Weights of a small transformer language model: width 128, MLP 384 squared ReLU.
Each number is 128 + 24 x the weight over its row's rms, rounded and kept within 0 to 255. Layers, rows and columns count from 0. Numbers have three digits each. The size before them is the row's rms in percent of the matrix's.

# up: layer 2 MLP up, 384x128, rms 0.0799, rows 23-75, columns 0-127
# down: layer 2 MLP down (transposed), 384x128, rms 0.0807, rows 23-74, columns 0-127
up23 093:202129130105072161124127119067078107155116140121084110158125113114161136100119092155089091124155115133128097130127127114168161132118126159109106109107158145112143127124143127106126083169158107142107088146128163086111125133107134176127126141137122121116111145173137107114146157139158118169124143121074127173134125160127155136121117097123127113128109154152109126154118142172140132103127
down23 096:148137143124133127099132129149124127134092109121090074141144144137122156127181129170123098107144128094126131136112112115135177122127138138101085135128120110113101127165133118123136140124144142135163096120145154168119122132132147118122164127102150107126111113085131141110125178135096184130122111127207145112116131105076165162150150091149156130086120143147125071123082105151105136074138
up24 099:085122125166135123155112127137154112138116113114138136116134142131132115140124128134131129188078138120117158136091116151105125163124094123135153154137170110159152128091103151083149117070154111156114114106145122115080144100147140130076103142148117147084108155133094147177146123120129098126145151133134135145122094112118088111164124192153129139102129191102123131133120118173099112112165
down24 098:127118099107117141156125116135144132097138121174115120157136113133092116127114138113147122146153142169147106143157119161100151117114165151108116139101077138047152176110097138153146112142130149121153148112126127146173143176113131144106096137130082152118139137139152097111123098133103131148117153148163123162124082117105123141140101147085187143123126103169074103111139133119122087099115
up25 104:138152119082114159127107158065149114091114122178134133092149113100107111150121118128143142153157147108121172128127123172111129123133121157129120141135161124095119121110137099154111102103166128110083093140076125162169119161120098127113138137162117163092149127124137105141156133113068135136126122130121148133128179138147084132143130143111159156184091104154091135136166136120124092117141
down25 103:155098124132131106125134162125099138145099130134099142126159155108102098124133137140125136113104117128125132111131122174155104131164132112128099149155085148168185130108135116094147138117105137137176115158154110116143130128118148117195126136123125086168127140141106112114083109127141189153159111165116093120161148112072114164095092109126102119082161114106140071124109136113127139152152
up26 100:116140095147130109163131166158105071130130131140095108122114108120136172130126061127173112152147127161100138137128103193135111092128125127097109134097106108091147112144137148152135158115107103112137118111136113141139110087169112113128114107165121089101168137165083139124163110154115110142139139087117126129136135134139133115129135134122105149156079189114134119166153179124123143118163
down26 101:125127136094151108137127150132132100124126146080113137138125159109148169094153185114137110120153131172124155124154133173099069144101112140143138116118119111098102098150134156096111145078123117130119156133106117144160121087159170129136136134120111095105189114155102143070127116162105097110135113102123129148133130179151174145115113152140106095138118161152092128163153101136138117118117
up27 120:142208132158163110114121131110102128158145150148143155123128125115154134125102042136151156118123113140105148093107118119108087102152213126111114117118111142111136112119137123131114138148162167123114166163148151134129097119135126127101156146056110108145155136121095123119187132125127147122154114105140124096138152108141149167112098114093145120128111143121122137135115124122154138089109
down27 102:115188167092093090120083139154130147133151126098129108112169130119141128118085108098119122111123120129135167145105117131115093138118130133124084132138130159132082156146060107128114142151139126147105159162161127132145087144133110110156102155143188141104141161155136147147084166121139105136150112113143129072131124133156156117116126141130129105114123114142164151103105151121123103151064
up28 091:108109134170091095154138135162146082118088161118116156129128139140088134134089120128149112154144120143142153096109171133082150095090097093152109098126105180096163117113122169126151106130162134131122062091127105136109107122154136138151120139143131143140118080144140162128141137088118108124142146143155122124103120134114168147162149096119111126151131129147131163077173150130144162150138
down28 100:163147118151145138082121111076134146109123095141109091173134092121109116113144116160126182113146119105120118094123109180170125138133108119102116154175133141127107132135152101161100116126137129170129151101157135147121136189081115145137111111119128137119098149149139078137148138192093102110108137151113146093153167129127082126087124143144111141135166102139149130120112111133150097126109
up29 109:155140086141120142152142161130132135137157122177148108170142139180144126155130113137137122150186153093144166112121135103157112118123147135078121110076171109118122110146131141088112151083144143121114164131149169124085149144168091109154152119145122088092130111111183112130118138119109130101102116145106120109089115120141112112170132101142125104156118115084119116127148089113162123113102
down29 110:137143137173103146116089116081108124134153122139112163112135164087145110113127179128151123138146139086146122125147135120134157119120143078128155067104131133089127086158112142102118073133169126143100128139122093131131165131162131122142126115171151106125089092104114138119086094102137110099135120130118156091141112121146109133110179131104135101136142128121154133137137153167178176164143
up30 101:111124123097077102115130053141091103101113182128145137145125122187140125140123104102126121157119113145157118112120173136117181126132136171105158117159110106112085153151149146106137130131127132152091138115134174092124120155141096070157130138144110115154140108128104076103149147130140139130128114095131081131105125131155142125106151091131131106132137134126115127154111154154176163113159
down30 104:161127128088094128122109146154142131128101126125120155137150084136107128169166186136105169113093116125175120172155128124160141122138103137113130165095155137136162146138112129088135190109124160158117104104137151131105138114112127105117151117117133119114119153135121168128112101117196108105137125105121142165118104120051097117108124120152099119162158110133081144132100143143144096130124
up31 100:106102108156133146118130137095148098094077171106120146137139143153097148153165099122120105141154106117150115133093144163120098132144079121144134116131126151152117146145135158119131171092099112106106144100084148137133104109135157143142152135101172141082152158141158143141137146111126102122136131113142122102160103085086135098092093138153154108102108117134153124152139100119124143177202
down31 109:108124095121165110120133125145091150125141126116119094140096133117128142133132132083164126125165158103151135161116089141148129117129146139128133077117104101113104134158140140097135143148163155100119161119100128134081155156125101154137117157107142117099117112200049115098093156165140117125142117108167167121098099157159117140142128086141132162182122124139152118159133109139142108125098
up32 092:126092091108123137129122159116133105073139127151118156177125154123155143161105141122151138129098183101088114134086153171130163136164136160101154123128101127100131139075097108126156109149147138089115142159127139105133104162165096136130155128125076143121139143135116109167125112083151108157107125162101114082130091147151135132110125150110126107145175136098087161133147130116117153114134
down32 097:144139132117138108128133092122120140158145208119151126109120126118159139127111128128099121114147131171116166129119178139161138125146158098133092148105103096115085113121113141121125121144121114154142130156100174104164137114124207136205094111114133110157140146091115103091121104152104121120147122160131107137098132121090132132080145124114130164124080126101112130146092154131126149126104
up33 097:110134114161193113159113147096125114130111114124130117090148147122117116134144142093111128106096145113122121128082151164127141130163134107147104120130140125136115145111096101128093089154139122141132131150150152122071180123166130140089091117107139166134122105155121106127141126117148123161105069127143117153098104150094107126117134120131198165123154160148100140159144152145143136202109
down33 103:151141131132172103118136172138173104161119169154129134103144128128124148084123116079124101145154169114135158133142192095113136133134116153137107112115103126107154111129117144117082164150120149112150143167104106097152125139131117107163089143124151127108101122077068135115083120153148122143148117147110131180087117101131145112087141156131117113095096135174127118150132119136095144136152
up34 103:176132091118147117123152131116130128101147152136134127169111121070122133166101130138188137151116117119155139106129161110103146123111107162118129114143137138146134116139132114102131088124087115087156106118154131078193107121156163140128147138141117101133132114116121145152137170131137066108133108070106150145135158088163095121118078122091100115132119117135167155168146105153126100127115
down34 099:112140101123118166130089132132114089124098118130139145124175132146115179121132138131178112095114145200105115135125119104102142150149103137129112185144154117099147110086131180160176136143139150091174135099131149146066153129127134101119116136105140108139102115136109119135111068115120115142157127110135091141110102152120120122142140172109087081147119148154127136101130123139124125104158
up35 102:113105121108125152149159123128125079101142111085139163133128152138130163131120152167116163123147127107152162141125178096103155183154120165117125123155110142144114143123087153154087122122135125153120094126099156109151116141118155150138097110083133083101130111140151147104142126101148126099120151117144155174127150125136127065155155118107127116100122080113177124098121068136155123136103
down35 098:091100152114144124134144097139110127125132172106111116132146177120104079155156130123131124153146112136127139118141123150153123127110102129161118139125131115114079177064075109126095156162136118127151161177125114131098150168139137078091120131114121098095122124158093159150139122123141110142088140141166138098158108167117119187142100140127118132144120117130135088092164146089153147124124
up36 112:119103121121154128165147063132059133129090147119145126088100144128156111065142087155105086155127152081083143096123147125124103141143141155154136135172149101169131122139137121127136130137120121133118127107125111108128101142166144147092153102117110146124098128118139098155166140118154128102139176113124164106138136101168113153070159143142150126137110162166112120151145147125105115119122
down36 103:127099093141173125113115156101140136161148128108119119165113101174146129159108120144128114075174110094127099115117170143121163089080099117133124132118128137144071083131117114127148139165133104146144132127172127120145145150140095128132129100149131143123129156173176139077108113114130136174110127124115083158159130102125134119153069098137128130129136144133149148072119137133133172106130
up37 089:086197108157114108116121103110132135124108129113101151134123146133106116109122067127113136144166104144084105160092124169111118109174154094135102177097106133144159112143147183107101133128119095092126097166171136123140147107093109122138143104128129150115192092112111141149139114145141148130098156115134127166100134110141130111120150119145138134132111146167186131114138141163124115136114
down37 096:113134163169140123162169133094087066171137122102145125125107164156139172095153134151111125132077182099109114088150146090154145130114121166105098121143182108169112129122104102131114094134118100149126156101083103137143123165139130159131133121111125154149122129119118139149162118146097094140118104158116147125094091134140162149109114133159127130134097115124132104169116116101148146134135
up38 094:137118123114114135147117117159104111161139158140150161104111087104140135167151087123117126112116099123103110113116169150133076086139067147153142154103127124150170100103171174117101138128118137105143110153108128072105126114163123160149143147113177108126084125102145147167115130162129181145121118156106119157122113115113143094122125172112137116079121146140119148131137107106161149096129
down38 093:124136113152136148104161106147130120106110103148110112125128141129136114128124132113087152101124142132166121130113130144147111118143150155070162137137093109107081190158119077157130060138130154166116120102134161178127077129118144091064084125183110149129170116140151112119120118114126086144164122130144112134136120154163116128111103164150099136158142139102097126143124126129133136139138
up39 106:112143120105134119100119152165164142190151129110140105125126136132131202146109079129114111108126110131160096096123116149087119096143142133184171147115090094158060149125125115106099102124139164136097143162146071116113148155122150120133068099118120125138135133117149134150159131098139129112141118136169128101145109113139093140123127169104143145110146114127122115146132121139148088145135
down39 104:157095177141122119159079129112110111121152104113145107116133136183131131101152127110112119130146113100037143118081129135126125135133130129095140150120145128148120119124150107142139099104097124156126135112136130103131092149124137118115139145119132147110122164159129131149143122104142146122142132084175119178108114111158177116108117114160142152120138106161154128079090188122146089076165
up40 096:121127052128107109080125113154122094126111090136120099164141089166113114164100108140170166117131110106139139127131124098106125133120143154106155155128125118135116135109152126140148081076168166130120088132110141119131157089146112117112158131117142140118116175186150174110113163092144175135182129156113122118124149106114121126150121119118124138110129109115163133179121126098094136131131
down40 097:129136148107118124117110063123161149132124120106140112146147141124155100104136121157123091122186169163146146110150171094122129146113125088135105149152146108126128114116129136120119079145153145158138151122119103115078143079103165104167088140155150095173124127129078114057147084175123093131139118135133148122104124168138119143148151141157117097111122107148123120126128125135154106106141
up41 089:178116079094149144120110080111132130103104088118115091090133083137131146126162172142138145092120119125163135093118153089131094116110117142112107135180102133107171178176164118139127095151107107109140108117147155126120169139147147124139140146132154156112106091147162151143076113124126146142153151148132121150116110100139135123098131103112147150123154122137147156077169143118126116140098
down41 093:141102096159129130141120115120110110161127147130111149170137133107151141132121119116123133157103164150151139147138128102101167165177086131130159147116130136133135071108136178134130073088115100164123145121136193130152121119147094112121117132103118095086130164121044104158152123103129117137095117105137082114124142160112092106109148138121120104167133140161138159121110143107134112141148
up42 105:131124127149127125103140139164134120122173165144146165112138120127126145157110095134108133102114138143151153110078130128134148134105115108135104163150147188118145176129132162127126123138066150133132145151076097124055109103101115166104117132092075165098161112082115107100100128102136136114136096145108148099161158121141110135150113137144176152098157127133151105134127149117121119115155
down42 099:111131156091167100127119128086161099144122161161130138110112109182174110141065139134134097119106123135125121151111166142125111142132112124114138150156112159139105125130132145110131140127123156158101179094144096134210093147089115134120117134138100120139082117138162123134110081119100141089093126127152166109139145164140123129160100150123123099089129137180123117134107146148111136102132
up43 093:122143098155118112139158146130112125117172129119103129093106132163131124131143145150131088144131133155105129080115175100158146118127100129150149109134132116132161138150121096068121123148117090124118140126136157172115134152127123180119096146086110130111176125098104118110173155140163129159130099134128175091134091130152167085109115116128117092108084134136080113124166114150171125126171
down43 099:139134153169127103140127139109131154152128145147155184125116173144165100111095103127127158121132103150140097163160095137120107167147134101142154151150074157118136096114064132115127124172162131108104118083089099115126169121154098134112157129110121120108117113104186132155120098114131150112139129105135080089160138121121123130134109110151098145130123140117141114119107151092187110103119
up44 095:110155165125109078100112127115099123119106126169108129073144134150135146138143118109069094128132116121106114138144174140151115142122101129150106125119153121147174158105156157123153148133137152083126143114120132155076187127130135091082130166126145128092108125109144160173109143157103098128097109116159132171117116150126110141094119135094102123137135164173104145134110089139122165146140
down44 102:157094114144109127119145152132162135157122161131151110135092171130113104114160143134117133118101119119158118123132067152109148143139145144148107116159115145114128092107138093126114127129153060139146103186098146124137098158185106166113111153143130119190186119159123102124126111116095121115130124139129133143160127136099095115106105114162142154106090086084166136122134148094137136140109
up45 101:141123163128145148137174111122136128116106111121142156135145163111128160135161096137119125170107141135134143168111171146129143130146117142096095103125104125095165120119084127149108100089156113135130118170121091056109122088165149088161085132092144146148153145100145117121112125081094170102106122156110150128124100119136104139138105157085155144113132121151168109137128114167117155156146
down45 101:114115130091148115146072125156138147148115127160104147133163135150122099158083126117135142096123102132135177105134145121092117143099078128144133114121137149131172116145089112152082134165082114122155087141150180132121152160135154141135133107127112151073112147148100089145130132168140109088136122150134115124133126083138167114088114140167133161105116112115126167128183121118093139127112
up46 105:119087128145143163134168126156108110130096138139124147113138148087079117146172146152140156103089121104112141125160169154117111117121117114175120095158067111089147132125119116130165103124109126128134145128131100049130097150152104128094112118130156147090110124103147142164155112119160148130145134119094122116128117179107133161115124121174142103142121142123109123144155127144077163170140
down46 100:143112094116115110099106146091154108152120150129160145092103169148105150118141114112140115116166096142153135157136107155110103125129054103115142126123144125138137138162090163049145122140147186154163098157078125143135135139164110135138108102121159135152125157144079134109150113097147144154128096110161145143116093144146115116121140130119123103127117103174102140113129141129140161115091
up47 095:097157147091112154140145150121156096157115130129120138073158126135088108175100177189081153132146098121155131121146131087092110180104112132095150132115170105113168153139100109149103149152112090128126137141106136124146177113154150122131097143089114119119112126147151133108141155111144102093120164135118108122157136134122097138124122123101113127161135126095170154120120097092098140142141
down47 094:119134103139115172115141110108146110152145151128175165110143108132103122092134142087131150140151110146164085139073087160104110130090146141125113163129103105174090139090166128108156140150104151159121110144116090080113143092168126152106133123138105170152119169144114119136081132124137068106120177110132164126126123159107137157134117129126143131129154132146117130132151133105134083130099
up48 103:124113152080108134083150100139147121124118130087126174147155162170154146075104085161128111128090108124104105135141102114124121139118117130122127151130081115158099145089108096139158118167104134093102159128118141157161140106140136150125160152129128084121121103099131107159146110161181110107147162126183115154145096148108130115119142146130141078134125129120143133137135114151168183121127
down48 106:162156105136080105115102125148090142156140146129141142111098105113119109158139106120137101136163113126173125127155149142112173101123165136115071116106155154153100123177129138125122128121130147174162118102108111143121111162143141134120134130058092138108081138104172100137135166140081135145104081152111111073126157138166136119145103115092140143120149119129153161124148107127110110112131
up49 104:159110118127106108125118161107194142160100151127138101116169162122118086114105138147117089125144146116140136146139130148118147169133101108110126120123101096152108160116144117132196162075137135126183126135116119121128147105112149126092122124172112147113171132090159139118142135123167146130102150150107105063126110116137146139117120068136103113118119153094140104111099081148124158110132
down49 104:104127080132148121105101144148113136105153108153144167089132109154158153123147121122123138125129117145108077064115132107149097135165161129125120129146124138099143112110110149107126089152115113127100122115104115150156084152126100176161124105125153150086103118153125118139105168141109104149135116079140142139164120099148133090135178160100127159157138144147132129131208173118141142115132
up50 110:145088146147115139093138148148119109136142141093134112154154132144164101117131145167178112088124117109106127144134168108112182158165146092126107105126147084120145102159072096119138129139087138106185167163131103164147133137108139135127113114137100109127141092137102172128176113119114114120070089135145140125115138137102131132134127155127138127127133110118135123100090099102181143091124
down50 107:074133142117176097133167163139107158146079179088134123119100109110099129123136116139128108124128177115066127168149161124103111113094153114129135137158105121148133127178134121063123142140151141109137103140140154089130116114098138138136142134159183118131115127135116136123143146095158198139122138109102148126134104117112113138155096122147095152133121147151119176113089140133102140112132
up51 100:116091160107098110149143078121131112163119131180143124128123155150085131099121133145126147142112141059108134110160166074174098146140133108101117130142156126135081139123092115099141124111160138139159137127137127106126156140157122156108078114081173106109116133150135180099159128111130093187108098126103145108134104117154142120114091137117158146103119134123138122146118156136122159137146
down51 100:096176156128145152121087160152154120099151126126150143130133141154116151103135100118136126109103134122176160126122120130117157132121082157136132094133149098136134133187133120149112095099119089146097119151156091121147153107139156132138145166122123121104098137104086112135121085116105172101117166123131148131151156088141099139145138145114067131109116143136156150148093058137150146078118
up52 103:144147123095137168140097118056172109125109117104135108118178142115128113128151146102110141116119100132127138154148120110120145127152125094133119148148169133094135121129132111117142154113085132143141172116142175143185127153133148094124111096161128138146143114077117078151099132145124090127136140087151091142102120133129149112143139143167148133122096096131117156146107128111144098092207
down52 099:165154137142084093101156124134145139137148115115124130148087104138149113097132091132138107144156148163092101093123095107151135123106141119119125129113095105181135129119131117092114166140177136160099112115098154138141154076117116137110091148142179068112141126146109125156128135145138153118135111132191147143121108128093109108122162109147126162089155137151141157155089115147155148171116
up53 090:108076177121134162094143173097096115115099095136151123135153125073106145092141152105098132161131111145161118166097156114139128111110112147172160148127105101064119122158093159124127121138130100149110135115123106131132159142115110117133122119106162141082158127150136121126182144139153173119151169113127128123101108113152118104131125111114095126100168145112157101127131170131144164111152
down53 093:142171119184119121162104073147109146161156129118145155157124118158161110128113138112143122153116133156096104088142122137110115107106134092078093099154147114137111140116102147154125097162168141117126128126112135176158087124133164135160128148136150139184135064118139133118137137114108062106101159148117127099127118174106118117140094124136130124096163119125120132137115149081129145142117
up54 094:139130165131110175123145104135191181131145102130099133127163132174189097135118125096076158090129110127109145102181104115141163114116117091121095089144152149156132168146109123113156171124101110091126110151141121154111119123100088141131126137171109130144159146138117126131096130144104129128139099141094126115170143140121103133107111096152146135133088103125116132095114150115161104117113
down54 099:144135106123116097115132161091129131154129126145148145115132144107188136115091089112125126132100112149092137136112089113134077123132140138147099106136099150129144121122165180121099174119119078148084111147128111101138087143142142091105160117127136135125136134115132089100093142179140137119145153120116172123125052175097128119164155165146136160113110140113113118121160144134109166119156
up55 103:112113129129108148119150161085114104072130182135134104130149143139122132158116100115172102128175153105086151118152131162085142117168099116105120131078101114106104152121135142173135123105116151141123123154139130143156146087131111116172130132152129137152149105154164077095159207109094110108128152141101122121157117112134148080142130113155112142135126124148153135131088108128128107136135
down55 103:120150159136117154125101108081120140057102122181155167126168143155102143125097136146118127110116108133129126114119139140158129145111138131134167158126098154112186085141147089110113161161073130069084134123134137110151111155113128129119138162111125116128088083121133132158109144113151127121149145138140105120155147125145090097130152144116118130149116125104101167134147187162130093117110
up56 096:118166132148117160088122170126106132079117114157156108123088114100136110100153106130122138103131167147135103149087138149117080133136206108124120107133136182189106148130121150125122090095109099133101161135148158099098102123174114156133104100122068098110099156168139125112125145138152102164120139114128116140143152108138112125124106125118134115122150146156140104142134132156161128114143
down56 105:095153147100128101138132133119154169112123102115110154144148152156117161131174127161093162110085115115111134127112118162133132146093110129115118109121095164108129181120175116135145115138100096100118144122142114167113113128130116121109110112162139153087070120163134142127106153108158127112059127127105117193147163144121153129104179134111171143141084128160149112101132102137124117132113
up57 096:127141163150134121135144162149143118116162129116123136127129085159099108154115086134092136137146068140139129142096124104131158119115136175097146157144124135105130108130145103097128123118110087110112106168116130139167118123115122131131156123106103113143158123089118145115102131062166121122185180160108141107147105118124087089143150127139103119137144104146195136123149137159073146118172
down57 101:120122095139135140122111119118115167149140143144160145125070115114091085109157141123124124150171149156105107149105133109149140118129144154139124158104096100166115100145072124117129139103129113126131157118140141129104149115114117130171160072147123131177158149121095147160104091118186112127120135123110145172124120123152118159121101105110138170110143081123142089147187145101133101140085
up58 114:114140187124133133145121107129101132163125149121124097121150141141141103113098190149184101100136174142111118126118115112096140122150114089148114087091135099166131157129102128132122135099124171134152110131084135159085138088122180128137122118149117112147127135134135158174091135150134115098078104129146133159118128099137148119131141116114128139057139167110150154104117104169104153109120
down58 106:157100119145125126196092137190186126111159121148139116169138126127148128120126168148109166124137100123123117096138155141103112113101122135155153123156114101136146084124116114104128106122162046129120135068141144117150134126135094121113124145175131120103095097138111104116113106137148132128157131148134131112146105111150139147080141122099159123150079140149109125135159139132103137172093
up59 098:145139141136124125163150082103138137121101110133139153151159160184138122112107137120127128153129153148178141118120115123121166128119096122107137105105130147122110151087119178100122119067133162106109100098134116109095105072171135131113129108119129121162132156140117168165169149156118071140160101147076109138095143141103131167104135133099133154113108143133126163138117106099127105166153
down59 098:169130103134101175143129126139159132150077146122112174113123106123079136152126152133146115144104139095121137116103093118132097079094112110142124147084091124102148121157147086103135154148145102079163092129133152157169135130116123165176141130103144142175133103138132119118145104118096108116146099148148142097164171110125115159151096120145107095158157120121146128157151115128168105104119
up60 109:144138128126121170139073146134136134127125116133137093127138150090105132102100152133160145163124135138117110138150175147143131121160105133137083082167142102145162125094090082140156110136084117144161110134135119158135152178118137117112132151157120117176108121126163119121096104158149100129110064153134111096117126088077092130133110137145134119084146141103163134145150159152102136135092
down60 105:132110093137127122166120097115074093163177126130139121109154121161119108104158147118142147088110122165101125134167105111091115137137081133139142128148130073103138081146122133123131168131075174137153193140149112089135091129118129150104141180135162123138147111123109136103153147149113145140132144149117147137131139137132156071117140156112091132150096138149133151124148128166108105104107
up61 082:125119122155164100119163143146103155096097119129138189152129095103063131131094128170135157128147099133106139114158114163098167103125087126095124108137141108119089138098159083128142145091117109109144142133132119157171120111180153155146168095113125139126115085143137129096102132103182147132134155117104102092110131143117116156174090122151119133120167143127150123124117150149141122136123
down61 096:110168117124082132180101146104098154121121112154127099151095136115132158135165119178123151167173123170105082134093115108129077126152177139112117162125128126148136141080110122126153096122109149153108114100147131110115152144092111114148140172117131107139167163132121122152157136114124108110092107107117178154145130150143120102100158115148119100134113123083134109124153176127145093138114
up62 090:146089097140106131143132100114138179127109124115110105105144119121091124154130126109178123110079128151127166120099099177114149101106113090168111162096118112137162152113103077127153126122126127143163122097116132166154133097170118105116122108166114127147156145153166141113149151134100121116133136103172117094141090122161112120124166093105152113111170102154163155089135149112153117153142
down62 095:173129161115125137095108091112131147101167090158101113095074128125114186098148140170111141143131140155135114151125105082115146145134138120125088126157134116136156111147124106130132155092169115124136109092117185092106132093115164145132098188110165113144119146122115133169160166136151129155134122149102133126135130160098133135146097156133124110101107108133085139153090090141123112122121
up63 099:108152121101132112131102130147162099152154152119114089138110085154192094094137135144149150147106139125123151129121126112147141162110086124117121133148138168140147120120121151118127131156094097103108121142110124172189131131138129129158149137169116125116145097131136099120137138137178123137106114100127099123146161127133126123135187114173089138059110107158112170111099146101117112065137
down63 101:106137126151102127138131122128117160125113161137110171129165155118148149131135155088087185122142142123130121111120100130093148070116129141138156122111102095143142140122110132133116169135163116165114132174145097103092153133114151155123155119117153110101128093162079129090119170132140112097092088091088143121118142128126071132129147109110138151107160134095150149161162100145110135179105
up64 094:121103153096142141114116092159154150154127156150153122104101062172117104145185103100077131162137119129131119108131135114128139093118097123104074075149092097129117154121132145076136086102130139103140174117151107111141134142084151121154165132114110147134149183124140150145117113142135137133101122111145108118096108127143143153126120139179141120129114133110115150130162156132136180137110
down64 093:114132132095118101119144111148115087149129092093158147159149139116070133116124107131163164114153162148133138112151120121143124175136174176139107123131160152111167169140071131116129119148136134104146131111095128098115099107141122131112110154096125136095110118145079104137126123147126116131119140118143084154177077144091172132099129104118134145170132141127121148148153119110099132093191
up65 093:125102116125139119137128102089154119107057114118097107115105118160127127147144095153126111096076133124153112189128126136127135174108126110113072141134131149191166120146165125145107125122095182120138107125165149150076109132110170145155134138153116140123132080123108116112106149123131090139108161118154128163141090163117144115133137119123140116147114141123171157158121135123121168100105
down65 099:141144116121140088107143147108114125148165104150168120122112178151157079133100101126152159114151131141079081131132172148136104117115112122167103169101124153127117099090073116154124137134157125049144116164131134100148088160150126122152129093099116124154147133136098168112117105153118134119147120103164138106154164143108117108128109108158118115149106112156139114172108132141136127155130
up66 090:096089155126082120123114154114149125101100115131115091133124154128105106128078174146171155114151141145087117098138114095147134159154105117094135099119129067098154104124129126152134125165136150133090148144133147162141131142132114105105119143151112167121138131137161094127141137144104154098135140128177114133160105119171153156084127094096111130137082150134182134115068123125143119146153
down66 092:114140092128144075126185100129110156154116144115125130084114128130113112115156104111119149113106159134082148124157153154173108122130152185130147120154114139111118159159130114126113115133140133124130154133071135130141100155159141097114128121111118149116135101096123158141097131144116097106155120146075109141120087121196177156121163150113158138115134119080114094176131145100132145132160
up67 102:157115129122102127132169154095112162121092093130110103147098128136124146144155104148106135147149138124128155147121107116163096107118161119130139116129116119129119101166157157097145134141099111141142132105103140144126102122168148096144120079109116145165140087080100107097126101130101167159151139166146156117208150150147076135114135099164155142083091111105125159152122129098139154144142
down67 099:090115134103150109129126098109149132151123124132110134107127111150095117168143133136133102096127155166113120125142146078101128131152136140131147117090102141143098102114157120149139219099116145130137065157133144103110127137149118148161118169154128130102136174106120187130174155135085136125115084142128106121160114137118119150113124137081136157127145144106167130103103123148139160083092
up68 110:142121146112147083131131107056117090155153132112095159162156122156095120124138055151106098112137124170100126118149133120099140113120120122141110081157115156167164135148153141129169096145118123149156145135136097100143162120107097132104088126109171150086146133087174133176143151140119130142113115161124151123144104105121121163134123077096124149138133146138119151130127157123144125130108
down68 095:134166104132145135125147116170112143114131112124146120148099119089102087101123130098131113134133125152172138130111121068169100129086110133110160130139094096102151129134149133135150119114165127151096095143158175115121107137145102109118114142131125062139074133105145159138179112148113165151103096176148138106142162107162132133090120163108131148116152145181133117124088146127132099137141
up69 104:115097134123142150109138112138164131113123155091137142113117129111139139127107103144128153110158150127125106122126165179130151127110130119144107144143134096087098144140118125072159110129140071139127137141149128122079153146119093083097140120109142154183114112128146126156096186135096110133135102126118100101133149126099096077126165148087135145154160160184143121121186152115093149157126
down69 099:173125151124116140185108122136158121181116147144136153121095122122144091109160152166136128135106132118123141147169084119157156120148120125116122091110139105139166133128113126126112130122183125125113150144115134138091084099134120074133121103105089078147110129125098101129150136112142169060110142114123104167115110164119183118157099126145119134145140149089108090148117161112124109154105
up70 093:081123110149142111154127145112103170071110142095127123129136117134121140113093136152115131115192136167144130146094140157145120141138046188083121124161151120139139126198146135134115101119125125131132106136078143129122154149142085131130138119124141158134105100108103150138127095136121129113129123133157126134145093139116107065127115142142148141098156124089108164144140133132119186118126
down70 089:129108133091116105112127109144135104145156131176163132123123135094166137118137094136169119141081122156132124100168141097118144097171175150159149131099111096125114101099077149194124115119108103147117102112136173154131117090104108131121087124155142089128120143136127154130141150132123121146159120139150174150147116131122148144126127124098096117105134073125126110126129160138139073184160
up71 092:181114126106120162115109119075128078098106125129118149147106171135141095165101151105145109099153123100151129155109106108119140136126152142143147154128143087157125128137150084083122123177089151112093117194134083127115136127149081136119144103139101134134135141118112109173135145129156123108094112173107153122131150092121127120137143101170136124150095132088124148095164127167125123127144
down71 096:103122168174110117143091133099158162129133150117201089134134133102160149106096093119114194105100136120116147156111146125105112132152116146113125124137103118100121135147147139121143109140120160172103120076115083138134106118068154129110092120093131140138129099071134156149129122143126160132114159129159127148148113113133165122143096130126124177094152122139079145129118112134151160119116
up72 115:123183102157097148141133111115095139122114124088144163109114153130178161154156100144130132111129115140109098090103136100085133141108132122123121099110133154152137149131122130127106091106171146158074121145127124156133123149109099115140145133092100160164149126142116184109183092165086089131120164174108118147127118134156126168121139105141139158099118122113087143122146109128090160107120
down72 101:148150157085142165124095152132122124134142131128182173113112150145106093111063142093150151125122138113149123167152148144118100088133072142112099092104111126118113102117152111137125139165105171107147150132162086136156193094098160120114151136124123140088136123136113145120101132125092143137166160133139140106147133107138094118107130144118148157141150130107138133122165099151168105110100
up73 091:120118129121079141135167149146126137139084114158146120172169107154136137117137117096136088151132096107127136144088129134161149144172118103129122138169134140117116139166149104117113173140104153115099131095125115127120124112083117132149054152168122150098101120124131141128140109159118110140182108126134111084122139144135171072118140101142135133144104100107191101125134104115105095150159
down73 096:144114145134146140131107090151113133163098114156141124139124110093094120097159149096097147139160162084084085139172120179119108111118129119152104100110143127109145103093119094166172148120160097101117139161141134128122119109169116137110131112151121056118128144153114143106118089153150148094141126107109139179119123155153132158139092091114137137096107143130129168108135125121158168150130
up74 100:102158119102155106167115132181138177116131097135101149125126061159171133143119119103124093138122116092113065088125118112116105103149133171100113145153138109103141116134085134145120114124122133148134110108123110135117141118134133135141084173127114177123102146131172139126082120156104142140117116151147149134155126115086170140144156097119098131109123127152126162120162123093123079153167
down74 098:130089123155091085179134116163156119143100132129125111156167143101163144118136110120117129154109140132112151121103135102138151163114097116131127138155105132120091134113130162147131193097164093128103131115098123133135134120104119099107090161087159102161153127179140112169100140146154171128120129157154131113139125161163123129090165134111125105150153135120084083115116076109119103142107
up75 118:114161128104155128120121115140133126175129124092155086091132103079160133125126109091107143140114114150156122125164172096138159159121129144138136129102149113149178169138127162110106132096167116129128117102097140158101083182143155100122154137070138121137153128171102124151144103115141124137065138147136103132117180116131145166131147109133137130105102092091123111118121147131141124087102